{
  "num_hidden_layers": 18,
  "hidden_size": 256,
  "num_attention_heads": 4,
  "num_key_value_heads": 1,
  "head_dim": 64,
  "intermediate_size": 704,
  "vocab_size": 559,
  "hidden_act": "swiglu",
  "norm": "rmsnorm",
  "norm_place": "pre",
  "norm_eps": 1e-05,
  "positions": "rope",
  "rope_theta": 10000.0,
  "rope_fraction": 1.0,
  "qk_norm": false,
  "attn_scale": 0.125,
  "bias": "qkv",
  "tie_word_embeddings": true,
  "parallel_block": false,
  "init": "uniform",
  "init_std_qkv": 0.0199,
  "init_std_o": 0.0,
  "init_std_up": 0.0199,
  "init_std_down": 0.0,
  "optimizer": "soap_variant",
  "learning_rate": 0.00403,
  "lr_mult_up": 1.46,
  "beta1": 0.95,
  "beta2": 0.95,
  "lr_head": 0.0107,
  "max_grad_norm": 1.0,
  "warmup_steps": 200,
  "schedule": "wsd",
  "decay_fraction": 0.934,
  "decay_shape": "linear",
  "final_lr_fraction": 0.0,
  "batch_tokens": [65536, 131072, 262144],
  "max_seq_len": 256,
  "doc_mask": true,
  "train_tokens": 611000000,
  "max_steps": 4378,
  "dataset": "wikipedia_en"
}
Each number is 128 + 24 x the weight over its row's rms, rounded and kept within 0 to 255. Layers, rows and columns count from 0. The size above them is the row's rms in percent of the matrix's.

# layer 13 MLP gate, 704x256, rms 0.237, rows 451-485, columns 128-191
size [101  97 100  97 101 103 105 100 105 101  98 101  99 100  97  91  99  99 100  95 105  97 101 100 100 101 101  91  98  97 103  99 101 104 101]
[[121  90  94 170  93 106 120 154 147 118 168 122 117 136  81 114 139 127 122 171 114 114 147 160 142 125 126 152 168 130 100 120 108  89 145 140  95 142 112 114 146 122 143  91 147 115  84  91 120 153 185 164 121 145 148 164 115 166 152 142 148  98 102 144]
 [137 111 129 157 107 148  98 136 167 139 122 109 169 121 134 102 164 105  83 129 141  91 132 114 104 135 152 147  95 125 121 141 126 121  93 155 112 151  98 133 104 150 175 105 186 138 118 128 124 105 120 131 115 151  93  91  85  69 131 127 162 119 163 140]
 [124 145 140 134 148  99 156 159 145 135 117 137 194  93 129 130 151 127  85 156 124  94 158 143 134 149 133 121 146  94 102 161 106 139 108 148 118 113 127 133  65 105 117 122 140 137 132 137 119 125 130 120 124 154 149 137 174 146 137 111 134 170 106 150]
 [109 140 109 143 116 143 153  51 127 116 137 163 116  98 130 126 132 165 109 103 114 120  99 135 158 146 173 142 151 120 128 158 152 129 123 129 129 145  83 119 155  71 145 109 127 113 140 132 127 112 142 158 153 137 130 165 144  85  99 160 124 129 142 130]
 [ 84 143 116 110 119 131 128 148 140 117  83 143 159 108 125 120 134 104 149 112 121 134 158 119 144 124 127 132 165  97 143 144  98 162 110  83  92 123 138 112 147 158 135  97 179  95 149  81 118 130 118 100 146 124 169 132 121 149 165 101 165 162 116 112]
 [138 111 121  84 103 121  87 131 152 123 140 149 143  99 159 136  94 111 142 146  93 138 116 139 146 142 132 148  80 173 121 121 173 107 117  95 161 131 158 102 142 125 152 120 135 162 135 107 147 131 125 129 110 115  86 145  71 127 147  82 121 163 170 119]
 [122 139 124 140  72  86 115 122 133 136 121  88 113  99  65 102 113 101 132 102 159 139 133 136 148 141 124 114 115 139 148 118 172 119 123 108  92 139 103 120 124 117  96  92 122 105 128 116 129 140 120 148 163 159 177 109 161 160 134 165 113 146 150 124]
 [115 116  97 167 146 145 147 142 158 149 185 127 149 105  83 143 116  88 127 108 150 172 121 134 150 118 149 134  83  76 164 112 152 133  82 109 162 124 117 138  88 125 108 164 149 141 141 139 123 139 146 128 160 146 133 157 113 124 124 137 174 105 109 136]
 [185 116 135 154 127 137 147 137 156 157 130 118 115 166  83  95 112 149 111 142 143 116 148 134 154  90 157 166 118 138 107 139 104  96 124 147 131 114 133 132  80 145  84 153 106 149  87 105 157  91 114 149 157 120 133 144 115 131 123 135 130  83 148 125]
 [101 100 143 140  82 102 134 144 178 119 156 163 170 161 144 129 132 144  98 140 117  96 136  94 101 167 108 165 142 156 116 133  91 104 109 154 104  75 170 150  96 145  96 141 132 116 102 136 110 124 138 154 110 181 134 121 156 112  90 121 167 151  90 126]
 [109  90 166 121 137 171 118 149 134 186 126 129  84 121 115 112 142 150 159 156 108 119  96 157 169 144  99 127 178 102 135  71 143 144  94 138 157 140 114 137 138 121 127 153 138 129 112 143  99  96  97  90 120 125 109 163 167 158 153 119 162 122 113 131]
 [146 150 136 120 135 131 124 116 102 129 140 106 165 132  74 120 136 148 129 110 161 163 110 129 152 103 161 101 117 142 177 126 143 145 135 142 186 124 127 166 159 125 102 110 126 119 130 131  99 153 148 145 132 119 143 120 128 147 146  85 146 105 141 134]
 [ 88 106 130  95  95 114 123 137  94 150  85 135 149 107 121 162 113 117 165 143 151  87 128 104 140 165 134 163 143 101 107 183 164 146 133 114 113 167 110 125  95 106  89 126 111 106 119 140 132 160 118 113 129 119 124 117  92 111 129 119 113 103 105 186]
 [131 155 145 132 126 122 129 105 108 109 116 111 135  82 154 123 140 123  90 107 106 164 134 136 111  84 124 131  96 125  68 135 140 133 162 184 124 146 113  84 125 112 124 128  99 125 133 149 108  98 158 159 149 155 111 136  89 147 105 111 108 163 142 122]
 [ 96 126 109 151 123 136 108 151 132 104 107 112 159 123 161 147 109 109 146 138 119 143 141  95 129 156 115 142 152 131 132 123  56 136 118 130 162 136  95  98 106 140 109 113 103 132 139 133 102 142 157 100 101 113 114 125 177 126 124 149 103 115 191  86]
 [127 110 114 145 124 151 101 158 163 120 165 114 191 128 122 122 136 121 149 104 155  42 126 127 137 109 126 148 115 114 122 129  85 149 166 135 135 145 131 106 113 131 123 142 113 120  99  87 157 173  93 112 152 106 122 138 126 105 122 110 170 112 166 144]
 [113 152 171  95 118 154 119 152 118  87 126 163 137 176 153 141 154  83 144 106 162 124  77  84 148 156 140 167 128 121 130 175 172 113 122 130 135 133 159 156 158 129 125 125 142 107 105 136  96 117  56 128 128 167  64 124 102 132 112 134 143 100 136 115]
 [106 117  75 111 153 146 138 134 135 153 152 147 128 118 103 130 121 154 162 136 151 152 129 114  80 131 183 124 127 101 130  62 146  77 115 127 118 144 137 130 106 105 126 137 175  94 134 117 139 131 152  91 103 175 154 147 157 146 140  99 117 131 164 173]
 [151 149 110 102 139 131 145 119 169 156 168 129  85 124 147 104 123 162 138 119 143 121  99 159 105 148  87 105  91 101 136 123 103  94 143 115 168  81 121  83 169 120 127  94 130 111  92 105 132  81 139 164 124  93 107 171 140 110 158 166 106 129 121 152]
 [114 114 121 103 112 129 130 136 158 125 125 106 125 140 127 141 165 116 116 131 150 156  91 123 146 112 142 121 125  88 131 117 105 121 152 129 139 132 171 125 137 141 134 121 136 118 118 172  82 167 132  81  87 121 161  83  95 119 142  99 136 126 133 104]
 [ 87  99 158  99 116 115 171 124 129 149 132 176 134 111  77 103 106 173 112 126 136 172 103 190 112 138 127 108 162 143 129 122 164 103 140 130 136 122 102 109 140 166  89 159 131  97 135 121 124 138 125  89 121 134 118 133 121 162  96 105 127 104 121 145]
 [121 136 110 145 122 128 127 124 130 103 151 172 125 150 204 156 122  90 107 101 104 178 142 139 136 131 105 150 137 176 158 143 167 116 133 151 130 141 118 139 142 170 148 154 102 134 180 154 103 116 124 129  95 150 137 189  95  96 139  89 116 125 121  79]
 [103 100 156 136 116 116 117 121 131  75 163 121 174 123 139 146 124 133 177 130 143  88 125 119 106 161 106 153 114 130 139 135 117 127 136 126 162 122 153 125 111 169 131 145 106 147 115 123 173 144 131 151 111 168 147 144 165 129 152 129 113 113 125 147]
 [117 134 130 143 111 102 135 183 135  95  91 119 169 106 144 117  84 160 143 184 121 162 120 181 165 128 135 138 109 125 112 142 126  83 110 152 113 118 152 129 163 206 123  63 116 115 104 152 148 175 170 126 161 126 131 150 151 116 144 123 137 144 143 119]
 [106 125 139 138 120 116 126 122  78 118 123 155  80  87 118 125 127 161 110 135 126 142 149 114 137 192 133  90 133 119 114 120 129 137 106 135 129 136 123 123 149 129 108  95 107 110 145 125 136  95 159 143 139 137 136 135 147 148 201 168 123 125 120 163]
 [105 116 216 118 120 121 147 131 131 134 117 120 134 115 110  89 106 147  80 113 114  93 149 117  96 154 105 153 123 103 166 188 130  86 167 115 112 150 153 121  82 153 143 150 138 128 131 112 120  71 120 116 105 115 109 100 123 102 132 155 131 103 119 144]
 [134 156 157  91 122 146  80  94 102 117 150 118 145 158 163 114 137 132 115  91 115 115 135 123 154 159 137 162 138 164 167 138 141 129 115 140 120 118 116 135 155 114 121 118  88 136 102 139 154 139 131 120 136 139 157 126  75 120 135 144 121  97 118 122]
 [133 100 128 130 148 159 102 147 144 160 119  71  71 112 128 129 123 139 124 154 133 111 155 106 135 140 137 138 119  86 123 129 108 138 135 120 115 128 138  94 180 147 159 155 141 166 171 155 118 104 179 156 120 114 141 148 126 138 135 125 108 115 121 104]
 [129 108 138 143 109 133 132 136 131 151 120 114 114 138 117 156 158 120 137 134  95  97 136  89 132 145 104 121 128  92 172 134 119 107 143 190 162 163 131 136 138 134 141 120 125 118 126 165  89 166 119  88 129 141 124 123  95 130 125 166 115 118 110  88]
 [103 142 140 162 106 123 121  67 137 118 146 104 168 160 140 120 114  91 136 128 156 162 127 136 163 156 107 103 105 115 120 140 105 144 118 145 126 118 120 129 173 149 141 153  98 152 107 132  95 165 141 132 158 123 155 120  66 144 121 141 140 148 111 157]
 [132 124 145 146 125 147 130  75  89 140 136  92 146 108 122 132 145 143 146 165  85 132 113 124 120 121 155 179 132  88 145 137 119  98 148 109 111  93 141 121 143 146 120 130 116 149 135 149 148 123 113 134 160  89  86 121 144 147 102 138  84 157 136 108]
 [139 152 102 142 146 132  96  88 148 138  81 131 124  97 155 127 129 115  99 130 115 146 122 101 132 139  91 136 156 155 147 150 115  94 147 118 136 111 121 132 161  88 103 113  79 132 137 146 149  94 108 100 121 142  78 125 111 147 106 123 135 155 106  88]
 [136  66 130 128 114 103 108 126  73 108 154 114 126 140 159 131 139  96 109 111  94 161 114  73 164 148 124 136 142 140  79 108 144 107 125 114 144 132 117 111 110 143 147 106 132  99 157 152 115 123 151 103  98  89 173  76 116 112 146 104 136  93 145 117]
 [103  91 136 144 113 122 105 127 120 145 161 154  86 125 148 145 127 170 120  52 119 146 155 111 135 105 115  98 119 138 130  78 117 100  82  97 121 114 124 115 149 101 150 163 122 105 111 134 151 127 112 127 132 136  99 115 149 150 110 151 122 155 101 143]
 [126 101  56 166 119  99 131 129 102 140 156  99 116 112 129 145 118 125 109 105 120 126 107 109 144 129  84 151 163 145 146 108 141 121 123 145 169 127 153 145 143 161  94 159 135 135 125 155 159 158 115 134 156 124  87  65 115 130 133  98 131 132  83 167]]
# layer 13 MLP up, 704x256, rms 0.242, rows 451-485, columns 128-191
size [105  95 101 100 102  97 101 102 102 102  95 102  97 100 103  97  97  99 101 100 100  99 101 101 102 102 101  94  99 104 105 101  92 106 101]
[[113  98 173 148 153 102 132 151 171 133 169 108 123 149 117 158 146 104 134  88 154 117 121 133  98 162 122  85 137 120 132 105 143 139  58 109 118 101 131 110 103 142 150 158 129 163 105 124 124 168 162 112 146 152 126 140 129 111 140 138 136 105 109 153]
 [ 96 138 135 130 132 159  97 126 106 125  97 100 126 177 139 111  92 170 137 131 162 133 148 125  88 110  89 118 143 141 112 116 151 132 151 123 113 130 118 117 144 164  91 103  50 137 157  90 126  98  83 128 158 135 107 123 154  78 128 132 130 108 121 140]
 [127 158 133  94 136  82 138 133 113 133 104 148 144 125 141 130 114 152 130 130 139 163 115 137 121 106 147 124 161 115 118 151 101 168 119 121 177 100 121 106  90 121 150 160 133 119 120 125 153 173 183 101 120 141 138 102 123  55 143 171 104 149 113 120]
 [177  92 116  73 145 121 158 159 136 125 117 123 147 150  90 177 141 124 135 127 129 111 162 124 128 101 118 137 136 109 145 115 143 175 160 128 141  93 147 110 100 163 108  89 121  96  98 140 131 102 123 109 113 107 127 122 172 131 133 113 104 127 131 126]
 [116  83 140 129 155 144 160 131 142  93 108 175 165 118 162 154 178 150 138  96 100 136 145  96 105 149  96 127 123 133 160 102 110 174 114 145 123  89 104 111 124 142 116 153 147  86 136 100 182 124 111 132 127  88 121 124 145  81 140 136 156 157  89 129]
 [184 132  96 115 106 173 146 164  95 129 128 138 151 139 139 142 122 136 160 141 102 122 140  96 117 116  81  97 118 141 147 121 141 146 159 161 116 152 173 124 112 111 139 105 186 112 110  86 108 120 132 121 131 121 138 134 114 165 143 108 169 116 113 112]
 [122 105 131 149 147 188 104 100 104 162 133 169 161 125 162 107  91 143 131  78 155 122 123 141 109  99  96  93 162 112  97 128 150 137 116 135 139 147 131 137 135 148 110 131 170 129 102 134 116 151 147 143  78 145 120 138 144 141 107 158 149 128 136 139]
 [159 145 133 161 142  75  85 156  92 102 151 151 123 144  79 165 118 112 120 101 126 142 146 126 129 176 160 165 165 121 149 138  90  98  90 133 148 111  92 100 100  91 158 135 172 135 156 142 140 114 171 144 158 168 118 125 111 109 136 111 105 114 138 138]
 [143  93 128 135 157 122 121  92  73 141 163 107 138 106 116 110  90 122  94 134 148 120 183 115 122 135 129 124  93 103 116 110 137 119  55 161 124  68 148 174 137 149  95 107 154 153 110 143 111 170 128 141 134 100 114 165 107 109 110 152 108 112 149 105]
 [115  52  88 107 123 103  77 137 132 152 145 144  91 131 122 108 126 150 111 125 158 138 100 101  90 111  97 144 128 161 101 165 121 165 100 143 131 131 127 133 127  99 117 166 142 115 125 150 137 124 131 100 149 140  64  89 125 119 136 132 117  99 142 126]
 [132 113 121 168 140  98 180 134 144 167 132  90 127 143 135  66 148 161 149 129 113 148 106 122  79 156 134 127 142 139 139 110 136 162 127  95 144 125 111 139 128 147 134 160 137 153 141 147 129 102 137 103 146  94 103 124 119 122 133 125  96 139  74 116]
 [100 154 113 134 130 125 103 136 135 183 156 145 137 126 122 126 139 131 106 149 166 131 103 140 131 139 121 135 138 126 149 147 158 121 147 117 142  86 133 134 130 131 140 119 135 148 154 142 100 158 140 124 123 135 155 135 117 138 140 190 101 154 117 121]
 [152 160 163 101 133 136  96  86 175 157 110  94 136 156 165 132 112 146 104 117 121 142  84 163 101 147 159 100 112 121  94 150 148 106  96 150  93 119  92 159 117 137 154 154 163  91 145 110 148 116 191 106 106 135 143 158 132 136 151 129 133 100 113 138]
 [105  96 128 185 114 147  99 167 104 150  86 123 110 124 116 134 120 133 153 149 177 136 130 110 158 124 139 138 120 118 125 146 136 126 163  64 161 101 135 135 133  51 146 128 112 103 148 132 133  98 133 166 132 144  87 102  88  92 121 142 167 117 161 160]
 [129  93 109 157  88 109 146 114 143 145 155 140 167 148 107 134 166 103 179  86 134  77 142  58 111 178 144 170 158 100 106 136  97 137 171 108 160 103  93 120 124  84 124 116  90 119  76 146 134  99 134 156 114 122 127 144 134 165 145 118 101 143 152  97]
 [ 76 103 111 117 119 149 105 173 141 144 127 125 167 141 138 107 146  67 148 153  99 108 123 128 157 120 114 150 135 101 105 107 107 170 140 149 133 124 134 144 116 101  89 139 145  99  98 127 192 138  97 134 128 105 113  97 125 117 134 125 134 105 145 141]
 [ 97 124 125 104 171 136 144 124 126 150 180 109 141  93 126 127 134 153 112 130 184 157  92 129  91 138 146  88 138 131 105 143 129 157 122 125 145 146 120 148 120 126 145 168 133 149 102 148 112 137 130 145 116 137 113 114 139 143  82 116 116  72 101 141]
 [143 146 115 107 120 135  87 160 155 162 111 160 115 138 110 156 111 161 118 145 130  88 157 148 138 113 106 146 142 132 141 128 130  83 125 123 109 146 109 194 111 142 108 131 131  97 144 158 122 135 152 138 127 167 126 121 142  83 125 142 107 121 154 153]
 [127 114 137 131 157 148 155 150 102 129 160 134 162 151 114  82 102 107 140 138 140 111 139  79 130 134 139  94 141 147 146 131 158 139 136 119  58 132 119 130 128 147 124 189 122 150 129 146 149 186 123 140 124 114 154  94 140 168 167 179 136 139 121 105]
 [125 120 133 133  98 120 117 110 135 164 131 116 115 118  85  85 164 138 102 145 109 149 125 153 101 102 120 150 110 100 119 126 115 141 145 156 132 155 151 131 104 136 113  83 116 141 145 147  93 123 129 130  93 110 130 114 139  92 119 103 152 141 124  99]
 [144 155 114 171 132 132  93 134 155 142 175  92  90 128 145 122  73 151 132 121 158 136 139 124 121 156 113 115  87 142 142 117 132 133 108 117 119 121 152  77 111 114 123 144 124 104 146 117  84  78  96 154 141 143  90  97 109 125 112  86 113 139  86 175]
 [132 150 107 116 101 131 130 138 146 101 123  96 146 140  88 146 152 128 128 125 107 101 153 160  93 138 118 142 124 119 114 111 138 133 105 143  83 130 129 112 148 124 105 109 128 159 133 145 147 181 157  92 118 143 166  73 151 117 117 200 162 111 176 134]
 [ 97 118 159  95 147 128 121 139  99 134 116 108  53 174 108 123 130 118 135 136 108 136 132  87 171 103 126 111 140 167 109 123  99 157 124 113 156 101 114 119 163 101 112 138 124 168 149 138 140  86 166  75 140 140 126 117 115  73 140  98 119 146 124 118]
 [140 101 125  66 127  86 125 146 139 103 133  85 150 150  89 134 127 107 126 163 160 150 155 118 118 141 150 155 124 119 176 122  83 171 136 111 155 146 116 149 122 168 135 166 133 114 172 107 118 143 129 120 146 130 118 118 105 122 109 108 177 139 121 200]
 [143  98 156 138 157 131 121  97 153 124 127 150 189 153 112 129 162 115 123 127 144 171  84 119 118  89 111 149 115 147 151 101 131 110 131 130  82 107  95 167 127 130  92 122 163 165 123 106 107 147 125 115 106 160 101 125 151 155 111 105 145 167 139 139]
 [110 141 109 124 148  97 103 116 138 135 111 114 116 119 141 122 121 139 166 113 148 153 138 122 158 155 101  93 157 134 179 104 131 132 168 114 130 117 122  94 123 173 114 158 154 115 107 130 138  73 155 153 151 118 123 133 103 156 118 129 146 152 128 156]
 [117  62 112 123  90 111 126 111 139 156 122 126 139 110 161 128 168 154 121  91 136 129 165 122 131 151 117 163 108  83 126 143  99 118  89  94 127 161 103 107  90 154 134  87 159 165 179 193 167 169  97 125 120  96 120 107 154 141 119 145 139 134 160 115]
 [142 138 178 150 122 120 103 129 140  93 149 181 144 158 139 127 134 185 143 144 102 141 104 143 108  94 124 125 116 158 142 115 142 148 129 155  89 159  98 141 128 155 174 112 146 103 127 155 131 134 126 123 101 104 134 115 145 126 153 172 164 143 115  99]
 [140 133 120  90 101 152 147 102 129 142 121  99 103 168 137 130 118 138 114 110 160 110 128 168 138 153 118 113 142 125  98  99 115 122 127 134  98 142 143 128 160  68 132 105 110 131 109  79 121 102 168 139 164  94 122 115 131 132 148 171 189 133 137 156]
 [143 125  93 129 164 125 112  92 158  85  98 128 140 122  87 147 154 131 175 147 124 117 154 134  98 153 129 157 117 125 108 166 139 127 142 150 104 149 136 160 122 137 137 167 120 100 110 108 114 147 116 143 157 136 135 148 129 180 116  95 123 149 131 152]
 [119 105 181 151  94 122 166 149 128 121 100 123 146 149 147  98 123 132 103  96 139 121 133 115  93 118 132 130 134 107 108  92 159 132 136 161 184 119 111 127 148 107 121 145 109 105 121  90 100 101 139 105  95 136 128 156 115 132  95 175 148 121 149 125]
 [148 113 141 132 159 134 115 150 118 148 141 102 135 146 147 102 157 128 139 124 185 143 118 133 147 116 100 113 139 166 142 118 143 117  85 165 178 121 118 150 144 150 160 156 169 125 111 163  92 123 135  73 169 118 165 128 118 157  99  90 126 128 116 124]
 [177 155 128 147 119 148 144  96 100 116 135 128 133 104 108 123 172 115 121 164 102 103 125 196  72 177 112 150 140 144 148 130 157 156 133  92 155 144 108 128 139 143 150 109 116 118 150 109 151 109 102 135 145 113  92 115 112 134 113 142 129 138 100 135]
 [123 116 114 101 140 139 137 152 147 112 141  96 120 170 168 126 101 144  99  98 102  96 136 138 127 157 157 142 115  92 113 112 129 132 122  92 130 134 118 151  84 162 119 139 134 131 121 154 117 166 127  81 125 161  81 110 111 119  90 108 123 120 121 129]
 [115 116 120 123  95 149 137 101 121 160  85 126 131 185 162  83 172 104  95  88 164 105 144  88 136 108 109 155 119 154 158 121 159 148 112 135 145 108 178 133 116 104 122 154 110 127 137 119 177 132 165 114 131 108  88  65 120 126 113  95 133 161 154 126]]
# layer 13 MLP down (transposed), 704x256, rms 0.162, rows 451-485, columns 128-191
size [105 101 100 102 101 102 101 101 103 104 100 100  95 103 105  98  97  92 102  98 101  97 102 102 101 104 102  87  98 103 104 103  96 100 101]
[[109 177 150 141 163 119 105 125 136  64 111 121 161 138  78 156 175 105  74 148 113 167 126 118 119  98 142 154 102 117 139 120 118 139 151 136 119 137 112 105 127 120 101 138 102 167 149 124 102 117 121 136 138 112 127 132 129 139  69 102  96 151  75 134]
 [126 118 144 111 161  99 117 104 119 113 182 150 116 101 146 137 139 128 135 124 119 101 137 107 123 148 153 121 138 116 129 138 133 135 147  82 162 117 131 128 111 132 160 196 111 148 125 142 157 138  89 109 137 128 120 145 182 102 136 114 110 122 140 138]
 [139 117 122 134 135 114 118 148 116 118 114 168 118 146 158 124 130 111 141 122 180 127 129 165 132 134 139  96 120 159 138 117 154 141 144  74 128  70 153 154 155 127 101 128 139 112 156 145  56 110 175 133  99 104  94 167 122 149 121 165  79 181 125 122]
 [156 130 157 120 108 120  98 142 127 126 170  98 165 127 121 172 116  86 138  83 133 152 177 118 129 168 105 162 134  99 113 144 165 175 142 130 106 108 109 125 123 127 130 170 162 126 118 161 174 144 154 135 131 142 127 159 113 118 149 141 141 100 138 146]
 [163 148 139 146  98 180 134 134 115 103 127 119 159 128 126 107 130 147  94 117 140 118 160 131  98 110 101 169  97  85 162 125  82 126 145 118 140 178 132 118 153 120 153 144  95 112 144 125 145 125 107 181 143 141 144 147 120 142 136 154 149 139 168 125]
 [ 92 141 156 135 160 135 117  86 128 147 134 143 134 132 101 143 116 165 110 144 140 116 198 118 152 129 175 123 146 162  95 149 178 120  95 131 117 123 108 133 134  87 143  99 133 127 123 147  86 114 146 155 107 145 100 110 121  87  92 159 101 101 131 117]
 [139  98 157 117 171 181 157 138 127 147 118 141 152 142 148 107 132 164 105 107 122 101 161 141 129 142 116  97  91 132 116 131 137 139 139 126 133 142 132 166 152 136  75 137 133 132 138 134 148  79 164 151  93 145 132 124 145 148 116 101  99 163 151 137]
 [116 121 132 117 113 180 120 135 108 138 156 146 124 142  95 130 131 110 109 151 104 154 165  99 118 162 149 125 107 141 146 152 127 106 153 147 115 145 130 144 143 152 156 135 126 145 179 140 150 163 143 135 135 101 109 156 143 118 121 113 111 165 109 142]
 [113 116 133  96 126 129 101 136 155  87 145  83 148  95 152 135 144 110 148 137 155 125 186 100 101  89 109  97 149 144 156 142 116 110 152 115 147  93 119 150 119  95 104 144 124 125 123 145 144 121 130 146 136  93 156 142 140 103 113 118 139 146 134 134]
 [173 139 133 135 128 116 127 147  78 153 122 130 134 107 110 131 144 105  74 161 140  96 156 175 119 100 100 119 142  78 159 131 122 124 122 136  91 132 109 146 163 130  76 134 103 135 124 154 134 123  84 125  96 139 128 111 116 130 193 137 128  97 103  87]
 [ 96 121 140 124 110 143 134 101 126 180 145 110 156 140 106 132 133  98 111 161 116 109 125 108 161  99 144 128 114 161 123 122 117 185 121  99 132 169 179 160  94 137 144 150 124 132 150 124 153 123 158 107 147 129 145 125 104 112 111  79 179 151 140 156]
 [131  92 148 104 136 123  90 186 120 165 101 142 102 144 157 127 161  64 119 127 131  50 161 122  96 114 137  84 165 147 130 124 166 112 123 119 152  97  85 143 135 126 169 127 103  99 168 164 112  94 149 105 115  94 105 166 137 136 146 117 133 172 145 127]
 [143 122 170 158 113 128 132  51 170 124 112 134 143  97 100 142 152 114 127 128 143 131 136 109 124 108  93 108 132 123  95 154 117 149  94  68 146 136  82 157 105 115 116 105 123 104 142 137 152  79 139 105 173 102 183 156  94  88 151 117 111 101 151 139]
 [146 115  77 136 163 125 132  96 114 121  97 110 112 101 100 135 130 127 136 160 112 126 159 104 134 138 122 118 148 155 103 167 110  83 118 105 125 107  74 117 123 146  80 152 128 153 112 114 107 126 154 137  91 131 122 146 142 132 148 136 136  66 161 155]
 [121 152 143  90  93  96 133  93 156 128 138 124 103  98 155  90 131 126 133 129 139 113 100 115 103 143 188 153  89 147 108 120 149 133 116 152 166  99  87 124 120 150 177 129  99 109 150 123 106 136 119 138 135 180 128 129 132 108 121 187 128 116 131 101]
 [121 167 123 153  86 143 155 154 141 149  78 136  67 150 117  99 125  79 132 108 118 146  88  98 122  86  83 119 114 150 110  96 103 141 147  98 149 137 106 145 118 179 103 123 124 186 139 137 155  84  87 149 131 123 115 121 130 128 114 152 100 164 136  81]
 [136  73 145  79 113 111  70 131 150 138 132 152 129 108 102 114 120  87 112 159 133 141 126 120 137 181 146 170  99 142 161 124 115 129  98 116  96 167 126 128 135 131 122 114  98 131  91 128 107  90 122  94 140  92 106 148 109 117  99 148 169 136 136 154]
 [135  83  86 108 117 164  93 142 143 147 133 124  94 134 102 138 132 116 118 161 134 133 108 116 121  97 112 125 108 110 125 154 114  88 147 124 146 109 136 155 193 149  89 133 117 152  99 167 149 129 172 104 127 144 103  96 142 130 126 146 143 116 113 114]
 [148 101 140 112  96 136 155 135 134 112 131 110 160 167 143 124 151 137  95 106 139 157 133 139 146 100 132 150 149 122  86  85 138 106 158 120  89 133  88 104 148 119 124 162 169 157 167 138 124 142 148 147 144  95 143 108 106 139 129 136 156 121 151 154]
 [131 149 182 151 128 109 136  83 120 130  76 119 124 107 115 136 146  84  94 145  95 164 134 114  77 105  67 136 113 111  92 130 105 136 108 155 125  75  89 121  91 128 150  89 154 124 180 146 125 104 119 125 120 135 123 130  79 126  74 121  81 125 132 131]
 [107 155  80 144 131 158 133  94 163 105 128 107 145 148 158 165 155 129 126 142 150  96 104 141 111  89 158 115 155  93 145 110 104 108 135 135 142 147 140 156  92 134 110 132 114 106 164 149 113 107 120 106 133 132 170 123 159 107 110 128 114 145 138 149]
 [139 127 111 158  99 139 143 137 118 100 168 137 116 146 146 143 136 112 124 140  44 188  99 111 120 110 135 115 127  91  99 153 109 159 171 146 138 126 133 107 121 149 113  96 117 124 148 108 117 106 114 134 120 162 145 125  79 140 104 127  85  89 101 110]
 [150 143 115 121 121 122 141 121 130 127 127 112 139 155  98 128 141  90 134 144  99 129 156 130  93 100 134 159 108 137 163  98 141 102 118  93  83 107 140 109 122 104 120 119 103 103 153 136 117  94 173 103 134 142 125 118 121  90 125 133 137 142 102 147]
 [137 139  99 153 180  80 134 154 148 146 108 132 120 122 120 121  86 154 133 131 125  98 162 136 105 137 125 121 123 110 140 156  91 132 149 128 145 118 132 132 137 126 151 129 167 117 165 108 124 130 111 116 153 116 139 109 130 161 158 181 125 106 116 147]
 [203 126 134 102  78 168 152 119 138 158 101 148 124 108 123 138 132 122 116 177 144 115 101 149 120 132 160  85 147 112 127  82 157 156 113  83 148  86 148 101 141 121 162 109  97 117 114 164 169 133 144 112 149 142 108  93 140 159 116 173 152 144 135 119]
 [132 136  96 125 114 158  97 126  97 112 115  95 140  91 138 131 116  98 141 126 107 144 114 109 126 137 156 118 139 161 143 156 156 148 153 135 157 111  87 130 166 121 140 100 155 147 150 128 153  98 188 123 119 114 176 120  99 109 156 137  98 119 115 131]
 [138 132 131 115 135 123  89  92 133 157 131 111  74 145 109 136 108 136 129 119 147 122 156 137 145  97 146 135 104 136 125 120 146 139 100 118 108 145 168 125 107 167 130 134 117 113 142 119 144 137 139 128 102 148 106 113 134 124 112 117 124 131 152 168]
 [132 125  98 106  96 124 139 103 120 143 122 172 101 117 125 113 134 104 134 139 127 138  98 144 141 135 151 157 175 144  89 146 138 149 138 108 100 101 152 147 120 155  92 111 129 132 131 156 117 160 121 144 115  67 121 137  87 119 113 171 131 140 105 141]
 [128 117 144 127 158 121  99 128 118 141 165  91 120 117 154 147  95 139 179 146 135 106  70 130 141  86 129 138 117 139 144 108 127 154  95 116 110 134 101 103 145 137 122 135 118 101 115 110  95  97  95  95 127 118 130 129 148 146 111 141 107 136 125 145]
 [ 63  88 122 110 134 156  95 143 126 177 120 133 128 103 128 114 105 111 116 112 110 116 142 122 140  95 120  98 121 149 164 118 172 123  85 133 143 107 126 129 143 139 146 129  79 128  90 146 132 121 101 155 124  82 171 164 124 125 141  69 123 144 154 127]
 [174 144 153 123 118 110 106 139 159 108  90 127 129 137 147 173 126 135 131 108  77 149 123 165 156 138  76 124 156  94 132 107 113 163 108 121  70 135 168 138 115 142 117 118 152 136 150  94 144 140 121 125 149 114 136 137 126 163 138 128 103 154 122 162]
 [108 135 191 124 124 105 133 114 127 179 148 105 186 130  93 138 155 121 156 137  96 127 126 128 132 125 139 135 111 165 106 129  79 147 127 144 141 103  98 156 106 140 144 115 105 152 160  76 126 128 113  59 101 138 116 100 107 124 140 141 142 126 110 135]
 [125 163 123 157 143 114 110 107 139 118 105  84 155  95 111  97 106 166 109 100 121 151 165 139 147 128 127 116 136 120 181 175 106 142 105 112 152 120 105 103 148 131 117 168 135 129 147  97 129 112 140 148 131 122 147 112 139 159 141 125 100  97 117 161]
 [131 113 128 132 127 130 164 112 140 157 178  83 102 179 156 144 103 167 137 135 114 137 139 112 122 136 135 143 127 145 115 100 114 121 150  63  96 112 116 102 157 158 165 139 135 107 124 114 118 161 135 145 141 155 123 121 156 124 111  99 156 102 138  93]
 [131 147 100 132 152 127 177  99 164 132 127 137 102  96 146 152  66 112 106 158 132  93 147 111 114  92 116 128 124 130 125  98 141  99 126  91 182 116 152 117 127 148 147 108 116 110 137 136 154 114 102 106 121  74 147 131  85 105  96  84 112  92 134 123]]